From a checkpoint of a small transformer trained on Wikipedia.
Size: 22 layers, width 256, 4 heads of 64, MLP 1024 squared ReLU, vocabulary 8192, 19.4M parameters.
Architecture: a smear gate, an embedding shortcut, capped logits.
Training: a variant of Adam for these matrices, 828M tokens, 4235 steps.
Each number is 200 + 20 x the weight over its row's rms, rounded and kept within 0 to 999. Layers, rows and columns count from 0. The size before them is the row's rms in percent of the matrix's.

# up: layer 4 MLP up, 1024x256, rms 0.0851, rows 378-391, columns 0-255
# down: layer 4 MLP down (transposed), 1024x256, rms 0.078, rows 378-390, columns 0-255
up378,084,190,173,218,224,213,212,232,199,218,166,228,187,232,216,199,187,196,186,206,164,211,180,223,175,215,192,211,197,193,192,188,243,214,199,221,206,186,204,157,201,205,192,190,176,206,214,207,232,187,234,197,184,221,224,185,227,216,239,193,187,168,208,189,182,211,180,188,284,227,203,189,193,212,216,171,180,182,167,230,195,138,193,193,214,210,182,217,194,207,180,217,225,213,212,185,202,210,217,203,194,212,209,194,186,217,164,187,188,205,216,200,190,153,216,188,176,202,182,182,200,215,198,197,190,192,209,174,184,198,200,183,164,236,214,189,173,190,193,193,181,216,184,182,208,191,165,188,224,244,242,200,202,202,166,186,197,191,184,207,193,237,183,200,192,193,179,207,195,223,168,218,183,211,223,188,200,217,182,197,230,173,223,208,205,187,178,211,196,193,194,209,205,181,179,199,213,184,177,195,211,208,194,190,189,170,188,163,213,169,213,201,218,196,233,240,181,198,225,194,234,202,203,208,184,184,199,181,190,217,183,228,198,198,185,223,195,164,196,219,227,151,195,206,190,245,240,198,216,255,211,199,210,191,233,180,192
down378,081,232,139,200,187,199,133,147,277,191,193,180,192,166,212,229,235,196,199,232,205,211,183,201,213,196,217,203,214,188,209,165,241,191,199,204,209,202,192,198,196,188,199,199,209,219,201,187,195,205,191,195,212,211,170,210,201,185,185,161,201,215,238,248,196,205,217,197,231,164,193,195,152,238,197,219,199,217,201,222,197,184,215,174,187,233,196,203,187,212,207,143,225,196,157,205,216,214,200,174,169,208,195,210,189,214,242,192,205,197,210,215,169,185,196,175,209,208,207,200,191,189,215,222,207,219,215,184,221,215,179,194,219,234,186,190,172,196,158,196,229,217,174,208,232,194,212,188,185,203,198,202,211,205,175,238,185,239,206,165,191,193,149,209,200,202,205,163,218,218,199,183,227,207,202,204,197,194,188,198,181,194,190,217,201,198,196,192,210,181,222,198,190,208,241,216,181,219,217,237,207,234,200,197,228,192,188,185,215,180,218,216,161,194,196,177,196,192,203,210,221,192,169,182,224,212,214,188,208,203,199,205,184,187,177,208,206,186,216,182,199,173,188,169,213,212,194,182,185,177,218,217,216,201,206,207,208
up379,092,204,201,171,213,212,200,187,183,257,235,195,202,208,209,172,206,191,210,213,248,205,171,144,224,227,189,206,171,173,206,178,222,192,227,226,185,177,201,199,189,191,192,189,209,186,187,200,193,196,200,206,194,189,199,167,204,224,244,184,233,177,187,174,223,195,223,217,198,184,200,194,218,232,206,238,200,197,211,210,178,208,193,208,176,237,198,162,204,193,190,215,169,201,191,219,178,215,149,234,189,206,233,212,225,236,174,185,207,215,162,187,271,200,233,227,207,201,212,222,187,201,196,205,224,205,205,191,178,193,219,163,207,193,188,204,240,198,191,150,224,205,206,174,165,213,214,205,185,217,206,238,194,190,184,216,199,186,244,207,157,165,230,199,219,229,202,188,201,202,251,163,181,189,192,215,179,230,169,222,195,193,196,192,201,188,204,201,182,197,207,191,180,219,200,183,204,210,213,219,199,195,207,190,237,170,182,190,212,218,199,215,163,184,200,208,189,209,202,190,205,196,174,183,150,195,161,191,198,197,225,187,178,207,218,211,183,199,179,207,195,207,181,207,213,178,206,212,188,213,207,189,192,189,196,182,200
down379,083,172,223,225,191,190,198,197,223,208,187,174,209,209,221,239,196,182,213,204,159,226,221,177,233,209,213,191,179,183,245,200,190,182,201,193,206,173,229,240,157,219,189,196,202,183,185,207,172,218,205,180,195,183,221,171,189,218,194,182,189,206,177,238,209,184,186,178,138,187,219,224,213,222,184,198,201,187,200,191,163,171,211,215,209,199,211,194,241,184,225,178,193,193,192,210,217,221,198,188,205,195,197,194,167,205,233,199,219,166,177,230,166,202,201,186,207,204,193,210,214,195,159,185,205,166,191,201,219,190,235,203,189,207,202,213,192,200,206,152,197,200,192,247,213,170,191,205,184,205,210,216,199,237,182,215,223,196,193,193,181,209,214,215,195,192,220,221,227,201,230,225,213,212,174,218,152,215,183,173,227,241,180,168,203,188,191,225,204,183,205,180,211,227,187,182,179,184,186,196,177,192,234,199,199,224,196,223,273,188,185,230,184,200,203,202,193,202,173,182,206,194,211,202,206,234,216,216,210,202,199,218,186,187,178,197,194,197,223,202,198,242,196,174,177,231,225,235,184,185,205,181,218,208,163,200,169
up380,102,260,237,181,194,195,212,164,192,208,239,225,201,155,227,209,230,191,212,192,191,203,192,150,171,198,211,198,159,204,208,185,208,183,189,192,187,193,241,185,194,188,204,195,180,177,181,211,175,169,213,171,248,220,214,235,205,209,215,200,194,190,231,167,193,187,244,217,234,195,192,229,205,207,200,210,163,199,205,189,211,239,182,197,187,209,179,139,192,205,198,176,188,222,217,151,187,196,167,187,223,240,230,210,176,183,195,193,213,196,174,189,198,188,196,198,176,188,208,185,202,181,200,181,204,175,204,228,161,190,197,180,171,153,215,196,211,206,201,192,171,223,221,206,189,198,206,194,190,215,212,200,215,230,210,210,189,257,227,246,200,222,210,192,227,202,192,206,189,206,194,191,195,189,176,183,219,167,204,202,206,215,203,237,194,212,217,194,181,211,183,215,188,204,221,207,184,227,227,189,195,212,225,186,196,215,154,236,163,206,171,177,212,195,204,214,199,217,198,214,191,211,187,194,196,211,208,193,196,201,186,191,220,223,223,191,235,201,209,176,187,205,207,218,212,189,188,177,211,199,223,217,151,194,210,188,176
down380,108,203,225,206,231,205,202,192,222,161,206,192,181,203,198,203,261,204,181,235,222,224,220,183,175,225,228,203,181,186,217,184,211,163,205,201,183,242,189,230,204,181,245,202,240,209,148,170,194,215,205,182,188,180,182,210,179,178,233,167,198,210,202,193,215,170,190,243,216,210,178,193,201,205,194,170,185,191,179,158,177,222,227,175,164,220,181,189,198,158,165,214,212,232,201,195,198,205,205,196,190,196,201,211,194,196,181,212,211,212,186,192,197,226,184,220,211,188,216,204,194,204,221,202,214,213,178,173,190,225,222,226,210,157,195,188,197,216,219,182,191,204,216,152,189,220,226,219,230,213,165,200,229,215,191,199,201,215,172,217,152,159,208,166,211,204,195,200,224,196,207,197,223,192,183,207,193,237,196,219,188,188,185,207,179,183,197,202,238,179,204,183,219,183,207,212,207,220,219,211,213,169,176,195,189,219,178,206,187,216,211,233,188,197,200,173,180,205,230,200,205,198,169,201,189,201,195,174,180,201,190,237,212,213,195,205,189,169,211,225,179,213,214,208,206,179,203,240,201,175,173,201,205,187,186,192,264
up381,103,227,188,190,179,192,190,228,216,189,205,183,185,176,224,190,203,215,208,235,202,223,219,171,202,160,187,220,202,215,171,189,223,204,206,178,228,193,208,213,218,195,194,236,216,191,205,190,196,192,210,187,196,194,202,236,221,218,232,230,187,200,226,172,223,192,179,227,233,222,159,233,229,204,187,215,192,185,206,215,201,184,188,186,170,197,157,218,214,210,227,206,178,206,202,204,196,185,195,229,191,200,211,212,182,242,193,178,175,159,211,172,208,194,202,196,205,191,220,194,200,208,188,204,174,203,174,157,186,205,201,165,188,174,205,217,164,166,179,226,239,198,158,180,198,201,195,205,178,227,202,215,215,186,266,174,213,186,202,205,197,188,204,216,165,204,203,199,204,217,218,239,181,169,236,247,177,206,195,198,211,220,233,199,189,215,180,207,226,242,173,205,170,168,222,180,179,228,212,208,217,218,242,217,164,212,211,214,187,194,174,190,180,190,200,182,188,187,167,195,214,188,180,207,173,199,220,201,193,208,200,176,198,228,185,205,226,219,175,240,180,215,187,180,220,183,219,192,220,200,199,212,231,167,221,198,189
down381,108,176,206,181,212,183,203,229,199,214,204,196,205,161,211,184,222,192,208,213,173,178,199,137,215,238,237,219,196,181,196,227,214,194,212,218,199,214,165,185,225,208,185,208,207,222,215,173,207,216,211,200,188,200,188,198,162,208,203,206,213,228,239,202,195,193,218,188,196,169,196,197,210,184,186,201,179,195,159,194,212,216,228,207,224,209,158,190,158,219,190,222,190,200,166,218,207,212,203,219,182,205,202,172,193,230,162,204,159,193,220,226,199,195,202,168,197,180,180,216,205,218,218,201,199,186,211,215,207,194,181,190,216,176,157,159,237,211,209,194,192,208,207,193,201,261,198,202,220,172,196,142,232,180,183,205,169,232,208,198,218,191,190,207,194,194,226,213,224,210,211,192,197,237,225,196,196,225,198,199,190,200,201,193,221,196,200,218,205,207,211,182,187,140,212,226,216,176,212,165,206,191,179,157,222,201,230,192,181,209,183,227,210,178,198,247,166,202,194,177,255,173,196,208,222,232,192,189,181,193,241,182,199,213,203,196,190,198,191,179,175,196,196,212,209,189,190,201,223,164,182,224,206,224,211,205,212
up382,101,203,210,171,217,203,208,200,215,243,214,230,190,162,227,206,176,201,182,251,181,206,222,175,208,219,180,224,188,191,209,211,218,206,206,216,219,190,185,160,169,203,170,223,191,203,201,177,190,207,208,204,169,204,206,211,179,187,223,189,155,230,201,208,221,214,217,199,228,203,190,258,204,228,186,194,179,181,171,205,195,210,202,185,192,187,187,193,224,198,196,193,170,218,238,203,174,198,195,216,202,210,241,232,211,223,198,190,230,190,218,203,220,208,194,180,244,207,213,207,189,169,182,229,211,201,186,209,206,193,173,181,181,203,191,203,179,174,201,212,205,233,131,174,206,194,193,163,207,182,246,212,204,223,205,162,234,208,253,216,166,166,191,208,192,216,210,199,198,207,217,205,165,210,188,177,222,188,213,233,196,181,207,208,183,170,192,209,218,191,177,214,173,191,183,183,211,197,160,207,228,215,191,189,174,199,185,197,199,193,210,227,201,202,210,209,205,240,215,179,203,172,199,192,187,190,214,187,197,196,209,173,207,213,165,223,240,232,175,195,171,209,204,194,206,195,186,221,201,238,198,181,183,161,186,197,152
down382,105,211,218,209,210,206,190,175,181,183,192,205,206,180,220,218,196,207,181,209,219,225,200,208,199,205,195,233,207,180,188,197,204,194,198,196,211,185,178,186,175,202,205,199,219,180,200,192,214,191,210,189,215,189,213,237,162,194,188,224,210,176,220,221,215,192,162,202,195,192,192,177,210,175,195,202,185,230,176,185,222,205,263,172,242,206,198,204,214,220,206,214,214,185,172,213,183,218,196,210,226,187,213,158,211,219,216,191,163,198,220,228,216,198,185,177,188,188,162,200,223,175,199,178,253,189,212,190,195,206,241,187,222,159,193,211,206,189,216,198,191,241,194,218,218,231,186,219,173,197,246,181,226,196,174,217,196,205,228,167,215,173,208,191,211,169,224,202,207,203,226,208,232,195,201,190,238,159,161,211,185,230,174,209,244,192,201,170,197,189,164,224,195,192,217,216,216,214,202,185,174,187,213,196,204,178,219,178,198,168,183,204,187,195,209,225,182,192,201,215,170,184,217,148,193,229,155,198,215,229,175,217,195,167,191,231,161,178,176,176,214,229,192,166,199,237,173,196,205,192,190,226,212,213,184,204,205
up383,118,231,201,173,194,213,188,203,206,257,211,205,195,177,205,221,210,192,174,161,225,197,206,191,190,193,185,220,218,222,177,224,181,199,211,179,190,175,207,188,194,187,213,181,195,197,170,193,208,171,211,219,195,216,196,197,160,175,200,232,169,197,205,194,204,181,194,271,209,214,143,220,222,217,215,183,181,193,188,135,202,197,178,193,154,192,169,187,242,184,254,173,183,209,158,190,175,211,195,191,213,192,218,184,205,210,201,184,201,200,192,188,186,189,181,183,216,198,179,208,202,197,219,190,226,161,188,202,232,251,204,187,174,195,184,215,213,197,168,210,199,192,214,190,212,219,226,206,189,218,210,218,198,213,235,194,198,214,229,221,180,169,221,182,202,191,209,215,195,200,207,192,175,188,235,191,192,165,232,186,208,201,215,225,216,204,209,207,212,184,202,151,187,205,213,218,178,196,215,161,216,177,181,213,167,170,208,216,207,184,219,206,183,231,226,193,191,191,201,172,215,166,236,227,206,193,229,202,187,201,211,210,225,209,201,190,205,223,190,201,211,205,206,226,208,192,230,168,236,218,220,185,204,172,220,203,168
down383,115,191,192,215,187,189,200,215,195,175,201,206,193,218,219,225,220,188,222,183,185,198,182,170,199,192,174,191,221,171,200,202,206,198,181,189,207,160,221,169,210,203,172,194,187,215,196,199,141,191,183,200,218,170,203,214,201,207,234,186,193,222,177,214,210,198,209,201,169,192,184,203,192,223,207,234,219,174,223,166,174,204,235,178,151,213,224,200,186,194,215,166,204,214,222,197,176,165,199,220,193,155,225,182,200,220,191,173,187,202,174,199,184,196,176,215,199,191,209,184,235,194,170,232,196,224,225,197,193,214,208,214,186,182,215,203,218,229,194,183,220,195,184,178,225,222,235,183,230,214,173,199,199,190,208,139,139,195,209,212,227,182,199,227,209,199,183,220,243,146,215,202,216,198,229,204,189,198,155,216,188,207,184,201,208,183,221,215,243,212,211,241,233,216,192,227,221,219,167,174,192,214,222,221,209,168,219,218,181,193,212,211,218,233,193,221,208,211,198,195,228,204,178,210,206,188,179,213,188,231,195,222,207,209,162,194,238,199,201,197,219,198,203,226,204,162,184,214,167,215,203,187,196,207,218,188,197
up384,105,200,229,168,210,203,168,209,198,211,209,181,221,218,208,251,194,211,174,191,240,221,190,190,217,209,192,203,224,182,161,194,192,189,190,161,201,189,215,177,181,217,151,191,217,191,205,206,194,206,213,182,183,199,197,191,191,225,193,240,206,189,220,157,183,210,207,186,222,223,187,203,189,161,174,192,227,235,211,218,187,187,214,214,207,194,185,202,215,189,188,171,195,189,205,197,191,204,178,200,190,213,191,194,193,231,221,207,209,177,220,183,189,167,197,161,222,191,203,231,182,224,196,213,194,184,209,216,217,212,191,197,200,182,196,153,212,215,237,207,227,182,174,213,195,201,213,179,188,220,178,192,219,201,224,213,246,199,218,239,204,211,206,207,190,217,191,194,192,185,185,226,183,210,180,191,217,193,210,214,194,176,201,178,179,230,191,186,233,212,155,156,218,194,204,173,217,194,230,197,251,202,198,222,184,213,231,153,197,185,192,236,165,195,233,197,193,201,165,207,200,212,198,196,203,233,184,149,187,217,194,242,141,229,188,204,207,200,181,171,234,216,205,194,171,198,185,164,174,220,207,201,214,241,201,197,181
down384,106,180,216,193,178,204,196,194,215,184,195,231,173,160,237,187,193,226,191,186,198,232,206,216,185,221,205,219,216,196,235,172,197,225,201,210,179,201,213,194,179,178,220,238,189,193,199,196,211,196,222,186,176,193,183,184,212,216,230,203,191,208,217,208,171,179,194,183,219,194,223,206,213,187,191,248,229,199,205,181,167,163,188,210,243,185,195,191,216,195,192,222,148,170,175,204,191,193,195,223,181,268,197,176,215,152,190,195,208,224,209,177,210,193,185,213,189,211,227,184,217,168,201,235,231,215,201,211,167,184,216,204,235,214,164,158,205,192,185,198,195,224,208,198,212,224,169,190,193,204,197,186,183,178,210,196,203,235,171,211,175,180,181,213,204,221,237,186,209,178,226,230,194,198,201,168,199,193,191,190,214,171,187,182,169,198,223,202,207,196,210,202,221,195,211,203,173,193,207,221,213,189,210,206,204,203,238,188,192,251,210,198,230,239,216,195,200,227,159,203,208,199,191,183,159,208,216,210,211,191,195,235,199,199,174,214,206,182,198,194,210,212,151,218,194,191,164,214,186,197,164,206,211,184,221,253,181
up385,101,191,216,207,182,182,149,173,198,189,198,234,170,204,196,194,169,203,194,222,176,202,192,217,203,181,189,181,169,199,190,233,195,213,219,204,187,229,233,229,230,211,197,195,202,205,208,197,186,180,222,197,189,210,180,200,222,166,184,201,192,163,255,228,231,213,199,202,237,189,205,216,211,219,251,190,171,205,218,213,194,205,191,192,159,238,181,201,203,180,227,209,210,203,224,201,192,162,221,186,207,226,211,196,189,189,202,192,186,180,176,178,197,203,196,190,203,166,165,215,221,192,216,204,202,196,184,175,175,159,209,219,196,203,195,168,181,200,198,194,177,190,183,195,207,196,228,213,227,215,204,210,239,197,211,170,206,222,224,203,201,200,250,213,175,197,168,220,194,223,226,236,173,180,235,218,194,204,195,219,199,210,205,227,189,194,218,180,210,204,175,168,197,160,186,174,190,216,194,195,241,190,188,193,180,241,183,225,172,226,207,210,194,167,217,206,208,200,202,212,174,213,211,216,174,208,200,191,188,147,201,169,223,214,184,230,190,225,136,178,205,214,167,179,207,188,218,186,175,209,217,224,213,178,200,222,213
down385,101,206,192,209,208,203,200,198,202,193,180,161,226,191,219,170,192,185,176,207,233,185,190,206,211,214,161,225,186,196,201,193,200,214,189,236,206,179,181,184,172,200,187,180,220,203,214,199,195,195,211,197,189,185,199,197,212,218,197,173,198,234,159,208,197,175,198,208,232,202,190,211,182,207,199,191,212,216,223,198,191,196,193,190,201,212,223,211,186,178,212,188,161,200,222,229,186,204,188,191,212,196,170,203,212,180,176,237,207,214,214,186,201,214,172,183,154,237,165,223,200,209,214,161,231,226,178,198,195,224,161,175,213,210,188,231,202,207,193,245,192,227,184,208,233,224,193,179,155,214,218,188,182,212,205,169,202,169,225,191,214,164,181,200,194,188,220,191,198,234,220,213,176,196,197,191,206,233,213,217,237,166,171,207,205,206,215,176,188,175,197,203,193,213,223,188,212,237,201,230,191,180,205,222,210,214,162,165,197,177,214,159,178,252,197,199,205,227,206,190,188,193,186,199,196,192,216,170,236,197,196,178,232,198,195,196,237,244,185,203,177,181,239,232,203,215,196,198,181,199,220,202,169,159,196,267,186
up386,095,214,209,207,181,175,207,195,187,207,211,207,194,226,254,183,219,228,205,161,264,177,218,177,194,179,211,201,209,210,227,213,180,204,193,165,246,207,214,200,238,174,177,181,208,206,176,184,152,214,231,206,208,223,211,192,189,214,192,196,204,190,223,193,189,210,204,214,221,193,206,199,192,249,215,185,118,202,230,211,234,197,217,200,208,219,206,184,207,168,180,199,206,177,161,171,217,203,188,184,204,219,181,184,214,192,215,189,223,199,178,196,177,204,210,212,196,215,168,220,175,211,173,216,204,168,215,227,217,174,181,151,170,185,195,223,216,193,165,201,203,194,197,182,193,189,177,196,171,215,192,174,175,213,198,181,236,243,201,222,203,167,216,227,208,165,199,202,194,188,228,174,197,201,220,203,214,189,200,216,204,210,186,215,194,178,205,222,196,201,176,211,197,179,217,160,205,186,212,184,220,232,169,236,214,187,183,207,185,192,206,201,178,208,204,207,201,187,198,198,216,205,227,194,214,194,209,200,173,182,211,192,190,220,180,197,216,224,217,199,211,218,190,246,198,218,196,139,185,197,188,193,183,169,233,212,192
down386,101,209,216,205,205,187,203,185,181,210,194,222,194,207,196,178,208,190,197,224,197,221,220,223,212,204,217,236,226,191,214,225,157,226,225,196,185,176,226,199,183,190,191,184,190,211,180,205,171,207,193,205,194,173,191,196,215,196,203,187,215,200,214,186,200,187,219,233,154,192,213,225,221,175,198,195,215,187,205,195,219,190,209,182,180,228,196,213,172,171,200,185,162,211,179,157,180,251,181,189,196,217,205,190,185,184,189,200,199,206,207,190,220,198,170,176,228,195,199,195,171,187,209,229,215,220,207,175,187,194,182,190,189,214,231,221,217,201,193,227,190,250,198,223,187,167,201,203,181,225,205,198,183,214,195,219,199,214,185,189,225,223,217,163,189,180,205,213,214,182,235,199,203,214,182,186,166,219,172,196,201,196,254,219,236,204,194,186,180,194,211,249,217,191,222,215,166,216,192,187,185,204,189,208,214,198,216,196,157,215,243,215,215,243,234,184,211,158,234,178,174,209,202,228,173,193,182,187,147,213,235,224,193,187,200,242,194,177,201,214,157,205,183,188,232,197,148,202,212,201,199,198,230,165,188,174,179
up387,104,223,202,179,228,214,172,185,190,186,203,176,193,176,210,211,201,198,211,181,156,229,193,188,202,237,154,210,186,201,212,213,179,219,198,208,211,191,176,184,247,215,191,195,196,155,182,187,199,220,220,211,214,213,214,154,212,189,203,203,194,214,167,205,165,158,235,236,213,207,215,220,188,196,211,240,170,225,207,215,183,221,224,190,210,189,183,176,182,200,236,231,182,204,166,196,207,214,177,215,224,225,235,170,194,185,221,177,193,196,229,204,189,170,206,177,210,240,212,217,236,206,193,222,186,142,184,216,221,184,178,195,174,187,171,164,202,219,187,229,196,188,220,171,198,201,215,231,217,176,233,180,171,205,211,205,210,178,205,189,184,193,191,182,190,199,208,186,186,158,233,229,201,202,175,184,178,225,188,199,221,193,176,194,216,229,189,231,182,211,201,206,196,209,214,179,174,220,204,163,196,209,186,159,191,202,164,214,210,196,217,199,215,201,227,210,180,202,196,189,214,215,185,205,175,221,189,186,222,218,227,196,178,209,207,197,236,183,215,218,211,208,174,214,172,218,218,144,222,206,194,227,191,192,214,191,194
down387,105,201,206,207,195,186,192,222,214,203,206,198,166,186,173,208,183,199,183,187,162,202,223,206,192,209,204,200,203,209,237,217,188,224,202,230,199,173,208,176,221,230,205,204,166,197,216,207,184,233,218,193,187,209,223,145,208,169,189,183,224,208,197,197,210,188,225,200,189,221,219,177,200,202,208,166,178,185,188,206,208,190,194,197,225,160,232,185,162,175,200,208,189,207,205,214,242,206,187,209,197,202,253,208,192,189,180,183,198,159,220,199,215,200,221,200,258,230,225,212,204,195,166,221,189,183,160,211,209,199,177,206,209,203,186,191,181,205,210,196,187,186,230,214,207,204,202,214,179,157,201,190,204,199,189,201,235,162,215,187,218,219,158,226,228,174,223,236,195,222,196,171,190,203,209,189,205,227,172,191,190,183,187,186,213,236,175,226,196,243,252,215,229,206,191,201,192,207,200,202,176,216,229,178,191,226,235,198,209,174,185,206,239,224,189,205,208,204,211,200,172,176,197,173,185,238,209,200,187,208,235,175,200,195,198,180,220,170,227,153,220,187,214,220,155,193,212,174,199,168,208,200,184,199,182,175,175
up388,085,196,214,205,206,185,201,210,175,208,189,240,187,196,220,207,231,193,188,179,208,235,161,206,165,169,162,251,153,210,208,190,228,201,210,191,200,212,217,201,189,193,183,199,207,226,202,176,197,226,214,217,214,202,182,175,209,216,250,191,223,220,212,173,207,188,219,195,200,186,194,184,179,202,213,172,181,177,187,202,203,188,192,237,193,200,191,185,190,175,254,192,194,204,207,202,206,211,184,220,187,229,222,185,171,191,217,198,210,217,168,201,178,194,208,210,188,204,224,196,207,189,236,192,194,177,203,241,220,176,197,187,177,172,229,187,176,199,183,185,216,192,251,194,185,162,217,186,191,208,186,210,215,197,201,180,191,193,257,202,184,180,211,204,206,205,159,173,178,217,215,193,199,180,229,200,191,151,214,237,155,223,189,177,220,253,189,199,200,238,216,220,220,194,160,211,194,220,236,203,205,215,189,209,204,226,215,185,204,185,188,239,195,194,203,215,210,201,207,216,212,168,172,218,219,203,179,213,240,168,221,163,181,222,209,194,214,211,215,171,225,203,199,201,227,164,202,185,189,222,227,221,202,196,185,182,186
down388,087,157,200,212,200,228,204,249,194,202,224,166,237,232,240,199,224,216,202,220,176,180,201,230,169,175,193,258,167,180,179,208,212,199,228,193,179,189,196,218,205,213,204,208,214,199,202,204,195,216,200,231,192,189,206,163,180,200,219,176,231,191,178,200,200,218,185,237,158,185,205,201,172,210,193,180,226,187,210,209,186,183,211,184,240,151,209,212,208,205,204,198,149,207,188,203,212,178,200,238,207,191,202,207,185,169,213,197,212,183,221,208,210,213,190,180,170,218,217,208,161,198,204,186,208,208,207,217,214,224,201,188,251,175,195,221,203,216,187,169,212,204,247,187,179,180,192,185,201,218,185,210,184,215,192,157,199,195,212,185,206,161,191,196,210,210,201,171,214,221,200,211,215,209,192,199,187,206,216,166,172,203,204,182,180,218,216,218,224,205,223,205,218,225,211,211,184,237,221,181,161,227,207,208,250,182,222,214,154,196,184,181,217,182,185,172,191,184,200,197,187,198,187,197,202,220,220,201,233,176,203,170,178,200,182,215,219,224,199,207,188,200,204,225,227,217,162,199,201,183,190,176,181,160,225,218,173
up389,075,225,201,197,234,142,179,188,216,234,260,227,207,225,222,205,173,218,181,189,207,191,196,208,229,195,198,199,214,212,223,218,235,186,164,176,206,193,174,200,238,187,206,204,181,178,204,212,170,200,226,224,206,216,188,226,204,224,197,228,185,204,244,217,229,183,197,203,225,212,171,186,192,185,176,199,156,203,159,185,172,209,239,209,166,192,183,189,225,183,194,206,182,176,214,164,246,193,208,194,203,215,217,214,189,202,218,181,215,191,211,186,204,209,223,185,211,200,206,194,182,205,203,193,188,180,170,189,203,172,165,154,176,214,192,181,215,201,203,215,186,193,185,182,211,170,195,179,202,251,182,212,200,199,197,200,194,188,214,226,202,229,214,205,210,191,179,196,172,170,193,173,186,216,209,213,175,226,244,207,197,231,200,158,195,192,194,204,170,161,177,216,219,249,192,242,221,191,218,193,209,173,167,222,155,207,183,216,211,208,212,206,201,173,221,190,169,204,183,175,187,200,218,215,210,204,215,227,189,203,159,196,181,221,220,200,192,206,200,198,211,205,206,215,203,169,184,182,184,200,201,185,190,209,180,171,219
down389,072,192,230,195,170,222,222,233,184,173,161,206,216,159,216,198,166,228,216,202,183,226,216,179,209,156,245,212,197,221,217,196,162,236,195,169,218,231,198,179,207,254,219,165,181,217,185,207,165,185,189,190,220,219,200,170,189,185,188,195,198,235,185,218,184,217,220,177,182,203,217,173,199,194,191,195,178,209,215,238,193,226,183,171,239,228,194,215,190,237,184,208,187,215,213,191,165,183,212,238,195,196,210,214,198,187,177,228,210,158,215,206,189,241,207,199,197,223,205,178,241,177,210,223,202,201,198,190,199,175,192,233,194,169,214,174,182,223,204,239,214,195,204,209,198,195,217,179,210,185,187,203,185,209,206,216,179,181,188,176,202,140,198,223,181,240,221,225,223,181,198,223,212,224,208,170,199,172,237,196,172,190,202,209,188,180,188,242,191,173,171,215,231,184,201,189,203,153,213,194,191,225,225,222,212,184,199,204,209,200,193,183,199,204,223,169,215,210,222,207,195,170,214,210,189,179,164,209,199,196,192,186,213,192,189,208,206,192,210,186,203,199,213,201,202,212,198,192,193,214,166,190,191,184,207,206,176
up390,099,219,203,204,177,233,179,209,181,204,211,186,207,220,185,217,183,209,197,175,166,188,172,142,173,174,191,211,220,222,215,198,200,197,192,186,205,238,237,212,216,191,200,197,202,251,217,196,188,212,207,217,193,219,227,193,233,153,167,211,149,201,205,169,212,192,199,246,228,191,141,199,174,170,228,180,184,187,172,198,204,206,185,203,190,190,222,192,221,189,177,181,219,168,191,176,209,175,210,254,171,211,229,180,202,243,206,204,195,198,180,190,176,178,206,183,202,204,204,212,200,202,182,211,229,177,188,189,161,178,192,208,194,195,227,178,192,216,173,231,214,169,212,146,200,193,206,201,208,206,185,229,238,204,206,198,187,211,222,205,203,180,187,189,192,195,208,218,190,189,215,156,210,183,224,209,191,220,178,204,163,200,197,175,180,177,190,214,214,243,175,178,178,223,210,204,206,181,174,192,223,208,203,175,179,200,213,179,204,211,216,185,165,212,240,227,182,208,194,216,200,210,198,194,215,197,176,209,212,218,206,218,196,201,233,225,221,202,182,210,210,212,219,227,167,191,171,197,204,202,203,167,211,194,201,190,163
down390,103,222,210,173,183,173,169,219,167,213,163,209,180,211,194,182,224,212,185,201,221,181,210,202,237,183,195,184,205,216,184,202,159,235,220,201,213,206,183,187,225,203,170,197,224,227,174,186,187,208,168,200,181,188,233,196,207,228,213,184,188,218,186,195,224,171,195,219,182,160,187,185,196,244,202,220,205,188,258,195,217,193,231,189,202,177,186,222,191,170,208,207,188,189,208,194,199,201,188,184,237,213,210,223,207,177,196,200,172,220,166,190,211,203,203,188,235,213,182,191,196,214,206,234,184,219,194,186,229,204,223,219,220,220,214,180,217,172,236,222,229,178,188,186,191,186,224,210,238,225,204,191,195,230,169,212,254,187,233,200,182,193,208,210,206,208,207,212,187,185,173,198,240,190,206,176,215,152,222,190,204,210,199,194,215,204,229,230,195,195,180,199,163,209,230,238,234,195,194,180,184,224,165,168,202,212,165,162,195,193,197,222,222,207,181,199,196,174,177,225,189,193,160,208,176,188,207,213,193,212,241,195,198,193,206,240,207,228,183,197,191,216,187,209,172,200,201,157,214,212,191,185,171,186,203,197,179
up391,107,201,215,177,201,175,162,212,224,188,214,196,190,214,207,212,197,200,191,190,231,199,195,188,206,203,181,212,183,228,177,181,231,225,189,184,196,224,201,215,201,181,186,170,188,182,207,175,198,185,226,184,191,185,190,213,205,195,195,223,182,201,239,205,195,233,230,223,224,221,181,234,204,190,168,214,198,239,202,134,175,191,166,195,190,187,197,203,208,180,207,254,199,205,232,202,168,223,229,170,207,160,235,215,223,216,215,152,178,195,222,178,200,175,239,209,216,205,220,174,184,186,182,179,173,194,208,222,187,186,169,154,185,204,227,189,183,186,189,226,222,214,194,194,172,229,206,198,200,188,219,189,203,239,200,154,182,177,194,184,209,212,211,195,201,181,196,172,181,226,176,166,183,208,214,222,215,226,234,191,207,166,213,216,197,243,206,204,214,188,219,198,181,196,207,212,193,181,226,191,233,175,183,197,217,192,158,220,186,222,184,224,202,219,218,196,203,233,161,180,182,183,225,180,213,199,197,178,201,219,187,196,195,214,189,211,213,216,197,183,232,198,215,211,185,203,196,216,219,227,179,202,240,184,209,171,167